Weights of a small GPT-style language model, trained from scratch on English Wikipedia.
Size: width 224, MLP 896 tanh GELU, 9.79M parameters.
Each number is 200 + 20 x the weight over its row's rms, rounded and kept within 0 to 999. Layers, rows and columns count from 0. The size before them is the row's rms in percent of the matrix's.

# layer 5 MLP down (transposed), 896x224, rms 0.103, rows 677-739, columns 168-223
079,180,192,160,213,189,224,210,181,196,193,236,195,184,211,184,196,194,189,184,198,213,172,152,164,188,191,190,185,225,172,230,204,181,179,217,167,201,188,190,176,232,213,216,210,195,205,186,206,186,188,229,204,185,189,204,223
092,215,176,249,196,159,223,177,178,243,233,192,210,208,220,192,150,174,176,220,195,211,191,197,215,233,200,202,153,211,184,189,183,206,193,178,186,178,218,183,196,212,204,208,193,206,214,163,178,210,195,201,216,219,189,192,191
081,203,230,192,185,215,195,200,144,197,198,188,220,193,191,197,163,234,213,176,182,178,206,174,190,205,177,193,210,209,174,202,224,203,197,236,215,198,243,169,172,199,209,176,199,204,204,177,189,185,212,231,205,211,234,202,178
090,230,214,189,184,153,196,177,199,209,190,189,186,195,217,206,174,181,188,226,164,193,232,198,220,200,179,187,219,234,175,213,220,227,174,174,187,217,217,161,199,204,197,201,193,238,208,204,223,190,205,137,230,184,186,182,170
104,191,208,204,201,200,232,189,184,197,212,222,225,220,177,218,205,219,166,214,215,203,156,245,234,195,181,172,209,187,187,207,239,206,189,205,228,219,205,202,190,181,181,218,181,212,172,229,194,214,210,220,219,214,200,186,211
097,174,176,201,192,222,200,176,183,208,212,248,223,215,220,185,199,176,256,214,194,226,216,209,178,214,232,229,219,226,213,236,160,224,198,204,191,175,197,195,216,208,197,170,205,210,204,198,215,196,189,184,201,204,199,199,182
093,183,184,208,184,211,198,218,176,182,207,194,194,223,210,182,218,212,197,227,204,217,227,203,183,170,198,168,176,211,216,205,225,189,236,238,236,201,203,213,161,217,218,198,196,232,231,186,217,202,222,212,192,217,217,200,167
101,217,177,205,178,183,211,193,208,186,194,199,231,201,203,212,243,170,227,163,237,225,206,190,197,212,168,175,220,186,174,196,175,179,167,190,206,200,215,225,193,189,200,178,194,157,222,192,229,208,196,213,229,185,178,205,168
100,185,173,193,173,234,158,181,171,202,197,207,205,227,233,179,206,185,194,183,242,218,221,216,224,175,163,163,205,198,200,178,221,171,205,212,219,195,176,207,200,207,192,203,172,195,191,193,166,233,197,190,214,189,171,186,187
094,199,184,221,191,195,209,184,189,213,199,155,198,170,203,171,175,183,214,198,229,181,194,179,221,190,183,245,201,201,157,207,169,195,201,171,203,163,181,180,172,217,221,191,217,203,183,197,213,189,205,182,196,234,198,197,230
101,153,216,183,174,217,192,205,181,220,198,198,209,193,198,207,211,173,216,193,205,198,165,206,204,208,213,189,213,180,258,179,226,224,235,224,181,189,205,221,188,196,197,203,218,188,188,204,177,156,220,206,214,181,221,191,193
110,200,188,204,177,210,174,211,224,210,179,201,178,166,212,166,221,153,191,177,224,176,233,215,168,200,189,220,181,196,193,204,190,227,220,177,207,191,232,180,166,165,203,249,230,181,226,207,213,211,180,209,203,204,165,207,197
099,196,195,188,226,213,177,248,171,217,183,189,218,183,171,228,217,204,212,171,183,225,195,186,224,204,229,178,192,174,182,200,219,233,169,182,207,232,207,192,205,201,166,160,213,208,197,228,202,199,201,197,178,200,199,160,162
112,184,217,249,184,220,198,213,214,185,196,179,203,232,206,216,212,228,180,184,180,181,221,211,211,208,199,212,198,206,189,240,188,212,205,204,207,199,201,214,160,190,184,201,182,183,202,223,177,189,224,203,183,229,215,159,183
117,197,203,194,222,224,197,219,213,209,184,226,207,196,172,197,190,186,199,195,177,169,178,190,207,198,199,204,174,162,192,228,218,208,209,192,234,183,196,175,236,202,228,186,192,192,178,166,192,188,156,193,183,204,193,253,195
108,184,183,205,159,198,216,193,165,165,223,182,206,197,187,209,229,199,166,213,208,174,173,201,212,249,188,233,230,186,212,190,216,208,208,204,151,176,226,205,215,219,186,209,184,231,181,226,180,211,219,192,224,192,192,196,221
102,208,209,211,241,233,198,183,223,200,183,173,194,207,241,208,234,187,197,203,150,205,202,186,202,178,213,207,210,209,199,204,215,187,191,207,210,223,205,165,183,194,187,205,206,207,191,214,201,187,200,201,232,217,214,194,185
088,203,180,207,195,232,208,211,196,206,215,207,183,249,204,188,203,174,200,204,179,176,184,198,186,195,205,193,191,168,176,180,173,196,218,204,209,203,235,175,194,192,228,213,215,213,191,163,190,140,165,180,223,189,223,248,214
095,185,194,191,170,210,208,195,178,187,198,203,177,235,180,217,172,178,163,168,165,176,155,225,225,200,199,205,163,195,168,216,194,191,208,199,207,193,210,196,172,194,203,175,219,228,200,178,205,182,206,181,222,211,211,236,193
101,177,171,204,181,201,198,232,199,261,159,242,140,221,206,206,200,226,225,190,205,206,203,183,226,152,214,221,194,232,200,178,198,174,189,175,158,208,193,198,194,189,208,235,179,190,233,194,183,223,197,182,243,215,209,188,219
096,188,200,197,188,206,184,164,212,215,172,220,189,218,180,224,177,180,172,175,186,199,186,195,206,222,160,207,188,170,204,238,188,206,173,228,202,194,226,193,210,207,198,205,212,210,177,206,197,205,180,235,175,220,168,204,201
094,218,215,208,205,215,220,177,231,196,228,209,213,195,187,193,232,172,172,186,217,192,212,205,190,181,176,183,219,215,228,204,195,218,175,200,181,212,205,245,196,244,220,184,195,181,212,189,224,195,198,240,200,178,204,164,184
102,207,201,177,211,199,214,199,173,227,157,195,219,244,214,202,174,178,189,219,192,207,218,219,200,166,210,180,178,167,157,199,152,186,227,230,201,209,209,218,185,185,199,172,181,170,227,186,207,199,182,165,219,168,219,194,220
093,193,215,230,215,198,161,179,209,193,249,205,203,182,209,176,183,170,204,201,213,218,188,197,197,195,247,162,176,201,217,220,191,215,211,180,214,196,158,224,230,205,190,179,190,211,205,223,203,221,182,179,188,196,191,185,212
121,219,200,179,233,220,226,227,217,222,232,204,203,204,201,219,204,195,207,217,207,181,211,193,187,213,247,216,187,230,172,197,174,198,213,194,239,189,189,163,203,188,171,206,212,246,178,176,170,202,185,191,230,194,218,229,212
112,232,194,196,190,191,210,229,226,203,133,188,201,201,221,198,220,198,217,189,212,201,159,181,209,211,221,239,183,209,189,188,178,207,192,207,170,206,196,223,217,204,214,163,201,198,190,176,170,174,183,205,247,230,228,172,227
095,202,199,154,227,199,247,213,161,184,196,216,204,204,193,243,196,191,193,183,216,199,226,214,205,218,204,197,207,194,221,219,180,184,176,205,215,248,165,206,230,211,229,191,205,203,174,211,225,163,183,191,180,227,203,196,177
087,188,185,191,195,189,190,229,172,183,182,170,181,210,191,208,187,188,198,203,189,204,184,212,178,204,205,179,187,182,218,202,213,210,182,197,216,245,210,204,207,231,217,159,216,216,178,160,206,194,208,160,160,215,207,194,185
107,209,185,209,195,232,223,200,147,202,234,205,186,195,198,257,208,172,235,197,195,198,162,209,204,165,204,186,176,233,178,191,198,208,204,191,197,205,231,153,181,184,186,236,191,192,237,211,201,215,227,210,209,228,208,230,214
096,167,204,235,208,238,215,223,207,203,205,179,206,212,189,196,220,184,215,181,175,225,182,187,173,232,205,201,196,235,184,141,221,207,196,182,198,213,207,195,163,204,190,198,214,162,210,208,177,194,178,198,209,217,192,173,249
122,213,207,199,193,168,215,188,223,229,208,227,164,209,196,205,215,181,200,206,170,188,216,175,193,229,170,200,174,202,222,194,196,182,212,201,193,218,198,207,197,211,209,195,218,189,194,223,206,184,223,211,214,213,230,195,189
116,204,218,170,191,191,203,191,221,164,184,207,210,164,202,199,193,214,201,214,240,211,172,189,186,219,196,238,210,173,236,200,217,204,187,178,221,202,146,220,189,211,179,173,167,209,180,205,176,195,237,162,189,171,235,225,194
102,185,204,190,238,207,188,208,226,181,223,178,207,192,168,184,191,205,199,205,229,185,176,214,214,146,209,186,186,216,243,191,169,202,185,209,206,181,198,205,210,204,208,217,180,187,199,221,199,204,206,178,170,167,193,191,188
099,173,199,205,169,213,241,211,174,182,178,202,208,229,224,207,189,238,223,214,198,180,201,204,181,204,183,220,193,213,206,173,187,165,172,192,172,208,187,195,221,188,200,201,168,231,185,222,221,202,182,224,204,234,171,220,205
104,175,203,215,208,183,210,209,178,209,191,190,240,184,210,202,159,202,197,203,187,220,210,185,176,187,203,203,143,232,213,199,177,186,206,203,154,228,207,228,235,206,240,221,195,237,191,177,199,210,222,210,164,200,213,223,222
107,196,172,172,238,219,207,179,195,203,212,189,199,176,159,176,202,173,213,233,157,230,210,239,211,218,207,197,207,197,188,205,181,196,221,208,144,214,202,213,207,205,200,188,203,224,191,213,209,200,214,199,202,173,210,217,215
102,229,182,169,179,186,197,182,201,202,169,214,197,206,199,230,190,203,220,204,203,239,197,214,165,171,222,179,240,246,219,190,185,175,228,219,196,214,213,203,190,210,187,178,195,205,162,211,190,184,158,209,179,208,201,198,187
100,196,197,212,166,223,193,192,196,224,195,195,224,199,230,208,187,207,206,163,193,216,217,186,224,224,211,187,184,193,181,150,166,163,189,216,181,208,189,224,185,237,212,170,186,172,204,205,182,212,190,194,200,210,192,209,174
101,226,217,207,221,209,228,211,187,170,184,196,211,186,186,194,212,230,202,204,207,202,213,220,202,203,187,188,192,207,201,200,188,192,181,194,220,196,206,186,204,152,204,178,215,182,176,196,208,198,171,230,222,195,216,216,207
105,164,182,153,191,233,184,187,200,206,183,237,195,186,170,207,259,202,189,235,216,210,194,190,168,193,201,180,185,201,172,194,203,211,201,193,186,185,225,215,187,228,203,203,138,197,185,196,217,204,207,187,197,205,197,209,214
098,172,153,197,228,209,206,189,164,194,180,154,169,209,196,212,197,227,178,210,192,218,200,185,209,193,198,186,178,179,157,153,184,173,183,203,200,200,212,156,198,223,201,192,209,222,194,235,212,193,201,256,171,170,219,204,213
102,197,196,205,189,173,182,220,232,203,185,235,194,198,194,200,246,198,181,212,193,221,227,176,181,206,194,198,214,180,182,146,197,200,213,203,191,203,182,215,225,208,186,197,196,162,217,214,193,180,192,263,228,192,211,218,201
089,212,226,201,215,193,235,152,193,205,201,213,178,201,241,170,188,201,202,231,206,187,217,207,184,219,211,212,213,230,190,196,181,208,186,163,210,221,220,154,206,178,214,204,187,200,208,196,171,184,186,220,170,182,209,216,197
103,198,213,227,205,170,220,225,184,194,203,218,186,202,206,202,187,181,198,177,231,211,205,203,180,223,151,203,197,201,189,234,224,229,169,232,179,178,211,205,202,176,217,242,191,197,216,219,194,208,196,192,210,223,250,174,176
104,204,226,206,191,188,173,210,177,209,201,170,193,229,174,193,215,177,185,192,193,186,234,177,182,195,188,177,196,218,223,159,226,211,183,203,195,206,245,229,154,168,218,195,212,197,183,224,213,196,196,190,188,177,187,173,143
093,203,190,209,214,181,225,211,178,170,167,218,202,217,173,144,198,229,205,185,225,204,213,252,214,196,192,204,208,211,224,218,196,198,196,202,222,175,202,194,167,198,196,255,174,181,184,195,210,193,194,204,215,208,201,198,179
096,203,199,200,196,197,215,173,215,197,191,205,206,157,228,207,226,254,206,195,218,238,193,213,191,211,234,205,235,204,177,245,215,163,178,190,221,212,188,208,209,211,193,207,221,202,166,198,238,203,178,195,208,191,210,206,215
110,196,177,211,212,197,198,183,172,216,224,217,163,180,207,234,184,217,223,209,181,174,206,225,209,208,179,169,183,152,197,221,174,205,212,215,198,219,218,194,210,215,187,193,188,159,222,220,208,174,241,203,190,189,186,172,188
103,199,233,219,193,183,227,193,203,193,225,188,205,199,187,232,200,223,252,199,230,212,176,203,214,217,186,242,168,215,190,189,189,203,212,176,181,243,184,194,195,209,193,221,183,181,224,207,198,205,194,220,222,197,212,227,182
094,191,183,219,161,187,198,199,203,224,210,189,208,191,202,212,198,222,191,199,202,203,185,189,193,185,159,223,221,191,225,234,157,140,229,180,204,198,214,210,209,219,186,182,235,151,169,195,223,229,205,216,186,185,190,204,152
097,192,214,203,189,213,201,190,204,192,226,235,194,202,213,214,226,170,200,233,180,168,229,187,209,177,214,214,183,215,218,190,161,195,226,187,228,176,188,175,244,224,186,244,180,217,216,227,168,194,208,210,191,187,238,181,188
097,216,221,227,160,198,195,193,164,196,222,210,227,231,177,214,184,163,236,260,202,235,219,205,178,169,204,202,184,220,211,192,188,192,214,219,180,226,202,165,219,181,204,201,202,228,179,217,195,186,195,189,202,210,196,202,201
096,193,191,187,210,187,208,192,205,205,227,207,208,207,182,225,189,196,201,202,181,256,197,228,162,168,137,219,172,187,213,228,214,193,198,197,209,218,191,196,206,187,210,217,198,234,212,181,223,194,206,207,198,178,172,233,193
100,191,177,173,223,191,206,205,221,188,175,165,172,238,180,183,183,216,174,210,181,193,219,218,170,212,235,200,198,205,187,213,222,206,171,209,195,156,195,233,181,229,213,171,186,219,164,200,194,199,222,190,223,192,203,190,231
090,189,206,165,167,202,160,226,176,213,223,178,173,190,215,188,186,187,179,187,176,182,210,223,187,199,232,220,180,224,235,240,193,229,216,219,208,208,199,207,202,170,179,191,184,205,166,210,152,200,193,201,195,230,228,190,207
105,216,194,221,218,260,210,221,204,186,232,192,204,200,196,215,234,195,202,194,209,189,212,190,185,221,207,212,182,174,218,184,206,164,190,160,202,218,197,170,191,180,166,171,203,224,179,216,205,180,164,205,171,223,202,204,222
099,214,199,208,197,184,212,200,233,218,208,224,200,209,208,204,173,191,235,170,222,213,210,198,201,207,196,191,212,166,202,218,191,205,179,196,203,194,188,218,219,179,212,198,232,205,216,228,206,226,192,183,204,220,207,204,212
103,208,183,214,214,191,248,206,217,194,190,223,237,189,189,174,186,168,211,215,220,197,170,184,223,219,207,194,215,203,204,189,206,203,190,179,175,243,206,199,228,217,183,203,238,220,225,204,191,171,215,142,232,173,223,204,197
098,195,236,199,181,201,214,173,185,148,194,202,202,197,175,185,192,222,167,212,201,227,213,202,198,176,214,190,207,210,204,201,202,183,208,204,217,159,199,226,211,210,191,238,191,166,180,205,244,212,204,185,193,199,166,210,216
097,223,193,200,217,238,169,193,213,206,214,215,223,221,199,171,192,221,201,214,217,201,228,189,199,224,172,204,178,200,210,195,266,219,187,210,176,209,226,228,205,198,218,191,165,189,179,198,207,218,180,144,187,200,204,197,247
103,242,183,226,203,222,232,180,196,190,218,189,182,189,199,202,193,235,206,221,207,190,179,193,190,158,143,198,201,205,219,204,218,200,201,142,196,229,182,228,168,198,224,177,209,222,205,179,205,200,227,179,192,208,190,211,189
108,199,184,196,207,161,200,220,232,221,192,197,176,210,168,179,169,200,198,181,209,220,173,208,208,202,197,182,197,190,204,197,214,203,167,197,192,196,206,184,227,196,207,209,208,218,190,172,210,228,253,219,236,215,167,244,212
092,180,182,182,187,185,212,204,216,211,199,199,179,224,193,222,200,182,209,224,203,231,197,160,180,193,194,222,200,192,218,167,195,169,184,178,221,246,188,193,220,212,196,225,238,207,170,189,218,186,189,229,193,169,197,180,209
# layer 5 MLP up, 896x224, rms 0.105, rows 678-739, columns 168-223
088,192,223,216,204,221,209,197,227,188,155,203,191,201,176,212,178,199,215,180,181,167,195,210,197,200,190,211,202,179,215,217,216,206,186,221,199,209,175,181,194,184,198,211,172,172,169,233,228,168,172,203,186,169,189,222,217
078,226,163,192,245,188,213,183,248,177,228,185,176,228,208,175,169,217,202,198,215,200,167,184,219,175,230,207,156,162,228,179,204,221,181,160,203,207,162,211,219,195,234,201,206,205,220,201,217,191,200,207,198,172,197,189,202
091,207,181,200,174,239,176,196,193,217,196,256,185,188,182,202,201,222,195,190,221,182,190,212,216,178,200,199,198,205,204,194,218,148,192,184,212,215,180,226,179,179,216,210,251,175,213,212,180,187,204,217,180,161,203,201,199
115,214,193,202,194,221,177,223,209,212,211,177,178,200,171,203,204,203,235,181,194,224,202,200,207,197,215,202,209,224,200,181,239,205,206,193,223,209,225,221,176,221,212,197,207,181,185,172,214,201,199,172,195,163,198,244,201
102,209,209,204,216,176,229,191,222,185,204,206,196,189,166,208,214,182,208,158,216,191,205,197,162,187,179,178,179,202,189,194,248,176,221,222,198,194,196,140,181,187,181,178,211,208,198,208,200,225,230,189,217,201,208,167,202
095,187,203,191,216,204,194,175,226,219,188,200,207,192,189,205,184,225,208,156,214,194,196,206,222,215,192,228,232,202,209,192,164,222,185,193,172,241,194,209,250,202,197,197,184,177,203,207,185,201,170,199,225,203,194,217,219
105,183,207,187,227,201,183,219,210,187,220,235,195,237,189,214,206,229,192,256,180,172,179,223,227,185,209,180,212,165,235,227,171,211,208,208,208,170,206,194,221,208,164,196,181,198,159,159,219,188,210,223,227,215,224,176,228
092,218,198,209,234,202,234,204,221,192,210,211,233,208,171,204,180,189,230,214,204,206,182,180,176,217,216,246,206,186,210,202,211,202,211,193,183,186,220,205,184,205,170,198,220,149,247,205,204,173,195,204,202,180,214,192,185
097,211,193,209,202,195,172,196,223,202,190,213,178,227,197,213,184,194,186,213,168,221,194,170,141,212,215,181,188,186,210,189,240,202,209,204,224,199,181,209,191,177,203,188,220,194,200,198,185,220,202,217,199,169,210,182,173
102,204,201,198,180,212,218,200,194,198,189,182,201,229,194,195,178,192,205,233,169,201,176,187,187,189,183,207,159,186,172,190,192,201,167,173,197,205,191,208,187,183,175,174,215,196,226,195,236,220,184,205,189,179,208,216,166
111,192,199,182,239,209,194,233,192,206,174,179,224,215,199,208,163,224,195,211,179,229,184,193,223,242,199,223,189,234,191,196,167,184,169,196,165,214,178,210,214,233,202,195,178,170,184,179,209,159,198,212,203,222,195,196,226
090,199,181,218,185,212,185,194,202,181,196,168,209,183,237,204,180,219,193,201,188,264,185,196,223,200,179,198,168,193,234,211,189,225,196,195,207,221,193,239,238,209,180,199,195,196,189,171,194,253,137,209,175,222,178,229,192
113,175,183,173,202,174,187,186,198,224,199,184,203,213,211,183,207,210,242,215,184,224,189,220,188,169,196,235,185,224,225,169,201,206,251,192,197,211,190,217,229,189,213,216,207,199,224,197,211,202,215,148,192,192,204,178,183
111,191,170,209,190,235,188,219,188,220,210,201,198,224,222,198,208,191,198,200,234,170,190,201,204,214,240,229,200,179,183,213,159,216,212,153,184,189,191,205,183,218,172,221,215,211,202,169,202,229,219,198,238,199,188,201,198
103,186,172,216,216,177,176,183,187,207,186,238,210,199,230,205,210,213,232,229,203,211,216,216,185,165,247,206,194,190,193,203,180,181,202,199,189,204,211,183,224,204,174,223,206,196,205,168,205,172,205,187,178,175,194,183,218
099,235,194,223,158,175,220,195,206,191,197,255,221,218,177,215,210,204,202,211,218,192,217,186,225,220,172,210,198,217,207,185,188,215,211,181,189,219,191,223,207,245,185,205,216,176,225,182,226,198,200,209,194,199,161,212,186
084,193,200,203,181,205,194,200,205,212,194,166,176,183,231,195,197,196,184,192,222,162,218,213,230,210,196,219,159,214,197,188,183,198,183,188,155,216,228,209,173,182,194,217,167,206,222,189,197,225,227,190,196,202,158,233,219
105,205,208,190,228,220,163,207,192,204,169,196,188,162,183,193,242,216,196,197,200,217,194,166,188,221,208,248,235,192,207,192,195,216,184,219,170,195,182,172,205,206,172,189,196,179,191,225,167,199,207,219,190,202,194,165,180
100,192,217,217,223,225,207,215,196,197,221,177,209,195,192,203,207,155,152,177,196,180,184,199,179,239,162,207,202,166,173,196,246,237,205,242,195,198,187,214,212,197,174,157,220,188,175,206,183,214,204,190,202,212,220,180,167
102,180,216,196,187,194,213,250,202,182,205,168,203,152,203,214,241,210,220,188,209,242,188,224,200,191,244,194,221,202,185,198,220,221,205,221,204,186,189,189,193,242,207,197,206,181,193,231,191,224,196,174,239,189,192,189,224
100,202,203,205,220,168,174,202,168,219,177,181,150,180,190,193,170,208,203,204,208,191,192,180,194,205,202,200,167,214,148,157,217,165,195,191,212,187,203,169,195,174,223,201,203,219,205,189,198,203,220,182,195,231,210,253,203
103,181,188,210,166,176,201,191,169,223,194,184,175,201,184,218,250,204,217,209,224,208,146,192,180,179,214,196,202,189,184,188,207,184,185,173,192,223,200,182,168,211,202,169,176,203,210,204,201,204,194,207,181,182,218,199,195
095,202,158,184,163,188,206,212,207,180,183,207,195,196,192,201,221,197,192,212,181,208,225,205,222,194,159,223,192,202,189,204,203,210,190,225,218,223,233,181,179,205,216,212,206,175,184,183,192,185,208,227,201,217,198,178,178
108,177,193,217,201,205,197,246,199,211,257,181,204,193,189,218,216,221,208,166,211,212,223,228,211,194,205,206,221,206,184,200,198,195,165,182,224,193,245,194,208,164,176,157,218,198,185,228,171,202,206,201,212,205,181,221,148
110,234,211,179,189,243,189,209,197,189,234,200,184,175,172,199,205,227,206,198,210,171,222,204,221,203,211,218,225,203,182,211,212,186,196,179,155,190,259,202,170,191,177,168,198,190,192,202,181,175,208,243,216,215,207,203,182
092,214,192,241,162,190,206,229,236,200,201,156,210,216,191,175,219,184,183,203,176,221,210,161,206,217,204,186,208,206,190,194,181,207,224,234,221,196,198,217,149,196,203,157,229,168,202,195,203,216,192,202,206,223,200,193,188
083,185,221,218,164,214,221,195,224,196,191,202,188,188,202,213,205,214,196,210,182,211,188,177,202,221,188,226,204,231,191,176,229,201,211,187,203,198,196,206,186,198,164,228,202,226,205,196,193,223,211,200,256,192,191,173,209
106,177,256,198,222,216,197,246,220,187,192,178,224,233,159,206,213,192,216,230,178,195,179,186,241,163,169,216,241,153,201,214,191,220,199,179,219,220,230,217,181,196,187,212,197,211,156,177,214,201,203,213,183,190,163,197,180
089,190,227,178,183,193,219,224,253,171,193,154,178,228,187,166,185,208,199,191,188,181,203,198,233,208,253,189,220,204,194,199,211,201,231,202,187,192,207,181,186,193,173,196,170,187,193,203,229,200,222,195,227,186,205,207,118
114,197,187,175,253,203,214,169,212,197,200,222,235,199,179,194,184,174,215,224,172,214,210,225,163,204,192,245,183,193,182,197,209,214,208,197,204,205,192,192,205,171,197,211,187,191,214,201,181,190,175,155,171,206,213,204,190
108,198,169,201,176,228,204,195,197,194,193,234,207,209,217,202,221,230,188,213,209,196,205,202,148,180,183,216,189,240,197,215,211,181,209,257,222,218,194,179,177,164,215,195,208,236,175,239,213,204,192,181,227,216,174,183,197
102,202,192,172,181,200,175,183,169,203,183,188,216,192,211,206,202,152,193,211,180,181,206,190,217,231,226,223,205,214,173,174,189,182,198,180,191,185,211,193,198,153,196,214,210,230,214,174,204,178,198,201,218,201,174,172,216
096,226,199,176,175,216,238,233,231,202,233,182,169,214,150,183,197,199,221,184,241,181,231,176,192,183,190,181,209,195,202,205,203,215,174,190,216,193,216,202,206,227,171,237,194,222,203,183,218,203,208,199,178,163,161,211,187
099,189,225,187,203,250,180,221,189,191,219,217,178,236,183,212,204,191,205,220,194,192,219,227,214,197,208,189,194,232,189,170,235,214,196,208,218,221,211,217,197,188,201,241,186,191,218,202,170,199,189,182,253,186,204,205,198
103,219,236,166,197,236,149,223,200,199,220,171,181,181,200,248,216,206,201,186,177,198,209,205,203,212,192,242,203,173,211,221,207,189,194,190,200,208,220,215,191,206,200,219,208,179,232,178,214,200,211,218,214,234,202,245,200
111,198,198,223,211,205,215,218,210,188,197,183,206,213,207,157,206,201,209,170,196,189,168,177,220,226,207,221,165,172,177,206,188,209,158,197,198,158,191,203,172,190,200,194,195,213,231,218,212,208,244,191,208,194,186,208,210
098,219,185,215,234,169,185,221,208,175,219,181,191,240,184,179,230,232,197,216,185,219,186,204,176,201,174,212,197,203,224,231,192,210,239,211,203,193,190,185,182,216,215,198,161,196,172,215,208,190,247,164,177,226,198,166,198
101,230,190,191,181,205,191,185,216,205,208,172,189,202,197,210,170,153,190,267,184,198,212,167,201,204,180,237,204,185,208,211,223,211,226,223,231,247,208,177,225,200,172,206,218,178,208,193,207,223,218,185,201,196,205,201,170
098,223,187,204,201,179,178,217,161,207,210,178,228,217,216,218,180,207,196,193,198,248,192,174,211,199,210,214,189,215,193,187,219,217,228,204,194,217,190,178,178,200,209,215,229,226,222,158,206,238,203,202,226,188,216,211,188
115,205,177,203,200,229,218,206,215,207,198,237,208,201,202,187,177,206,227,204,208,204,175,177,201,228,224,227,239,208,200,258,207,221,185,193,168,205,198,205,185,200,202,187,178,187,190,174,187,215,212,167,223,193,212,212,188
096,203,224,197,242,227,172,253,170,168,166,231,244,160,233,195,192,211,226,176,176,189,184,181,207,188,181,209,202,246,204,206,181,182,214,195,193,204,187,201,177,192,204,240,192,203,208,203,192,205,232,205,228,221,186,202,201
083,229,206,211,191,183,160,200,184,204,186,218,208,227,203,236,196,205,177,192,160,217,186,226,246,202,179,214,140,193,169,199,182,199,173,222,195,210,185,255,188,217,203,167,223,216,192,180,183,205,216,183,213,197,217,196,204
105,149,162,192,220,188,188,197,188,243,203,212,167,172,201,175,203,186,218,223,198,193,207,221,171,196,226,162,184,210,213,174,248,181,223,190,194,198,238,189,210,172,242,199,221,198,188,193,213,180,220,210,216,200,236,195,204
101,186,160,169,181,215,181,212,187,216,213,192,163,180,208,224,190,180,204,207,203,220,204,238,182,209,211,196,226,204,221,207,205,175,188,195,209,204,208,206,163,176,188,225,186,187,202,189,207,172,222,213,222,196,227,187,213
084,191,187,190,191,213,189,214,229,204,216,183,210,206,190,209,185,206,213,203,206,241,160,203,169,229,201,214,194,235,184,203,239,192,222,172,187,218,191,202,184,202,203,200,175,229,198,163,234,182,176,177,195,194,185,215,209
094,190,207,213,200,210,187,220,196,185,197,175,189,246,185,181,208,173,222,185,203,191,177,216,196,226,169,181,166,213,204,162,199,210,182,244,204,160,180,224,200,198,224,209,207,175,206,201,201,234,211,209,202,201,216,198,177
109,215,240,227,158,208,187,204,191,195,172,197,203,190,189,201,212,203,165,211,192,209,180,184,191,183,220,183,208,215,227,157,198,219,223,155,219,201,197,209,195,190,197,218,226,178,210,187,205,186,151,192,190,231,179,185,202
106,219,196,190,190,220,183,180,228,189,186,209,215,212,173,167,219,221,225,204,185,206,234,218,194,175,203,212,210,189,178,224,182,195,216,209,179,191,203,229,209,229,222,245,183,214,207,177,175,247,216,190,197,195,206,214,184
105,209,183,219,233,181,199,197,169,238,213,199,185,211,175,196,191,211,166,188,203,228,197,182,199,202,209,200,199,222,187,199,246,192,211,211,188,211,156,197,225,207,217,242,238,186,213,217,206,207,238,204,214,210,247,189,167
101,169,180,223,220,185,186,224,201,201,170,171,206,185,199,189,159,204,215,164,210,240,194,223,193,198,219,192,236,197,181,210,214,233,181,203,186,194,194,237,182,197,186,167,225,205,191,203,221,220,191,179,222,228,165,196,172
097,245,169,177,214,209,229,221,250,210,189,195,193,178,225,205,180,217,184,197,215,163,190,234,222,210,203,188,206,155,213,190,188,193,183,203,199,203,194,198,179,232,213,178,195,218,175,190,203,210,225,214,204,174,191,213,201
093,162,236,217,192,185,158,208,233,181,186,188,205,214,211,163,187,204,172,230,203,148,210,173,205,211,224,166,220,213,209,192,183,221,203,204,210,153,197,184,194,197,175,206,191,213,156,217,204,206,193,195,216,202,238,201,183
095,213,243,191,215,216,192,193,187,225,190,213,196,242,250,204,190,188,209,207,184,191,177,181,236,211,214,186,177,200,190,210,188,172,226,225,167,210,195,224,212,199,183,224,186,182,229,219,243,186,178,194,220,171,197,201,181
086,169,213,216,226,215,197,186,231,239,190,235,203,205,177,193,187,204,218,216,200,193,185,194,205,185,181,238,204,183,166,186,188,161,194,230,179,223,194,193,190,227,199,221,196,211,223,232,230,205,187,188,170,203,199,224,219
105,237,198,150,216,211,203,153,188,184,198,184,185,194,219,156,198,195,207,209,220,190,173,191,187,213,172,191,215,214,223,219,210,224,211,207,206,194,186,201,236,178,187,183,196,183,183,211,229,227,209,200,185,199,228,230,216
102,186,189,168,175,226,162,202,162,180,199,188,157,239,223,200,212,193,189,211,189,205,201,207,198,191,231,180,183,214,219,192,219,212,206,185,179,183,199,200,185,234,198,200,188,190,202,178,195,230,201,189,199,220,168,215,199
111,191,181,220,199,213,185,186,166,210,198,171,171,187,197,215,216,216,179,174,182,212,204,213,199,185,208,190,169,219,183,189,169,221,188,222,228,149,220,216,163,223,244,191,205,210,189,229,194,215,192,246,199,175,193,193,205
094,215,172,226,184,202,204,173,217,191,227,191,180,196,238,211,203,194,227,160,174,216,208,203,188,217,180,210,209,193,202,208,204,226,228,192,193,199,200,209,194,203,189,185,203,188,206,190,186,194,229,205,190,204,216,178,176
091,204,217,188,188,203,206,189,207,220,182,206,194,182,195,237,188,207,217,192,184,185,187,177,219,205,186,222,253,214,194,191,203,213,194,203,218,182,198,187,187,159,202,235,197,225,238,197,208,238,190,241,160,214,221,176,203
098,220,204,170,227,190,207,185,220,198,186,210,211,201,186,204,196,192,223,207,181,204,218,178,190,221,219,225,180,202,215,178,189,207,237,219,192,234,225,198,214,222,187,145,174,194,193,189,201,209,188,207,195,204,202,210,205
103,214,178,215,228,196,204,190,221,186,219,244,175,188,200,201,213,233,197,187,190,219,188,196,226,200,176,169,200,194,185,179,248,207,203,186,224,221,163,181,191,203,219,144,183,192,198,207,194,213,230,196,200,208,217,195,236
092,208,205,248,214,191,178,211,174,194,200,191,224,147,159,213,212,198,198,217,195,186,172,231,208,181,203,186,178,224,183,203,206,226,221,213,190,212,176,176,181,207,201,188,214,203,197,209,192,200,229,226,206,248,239,215,160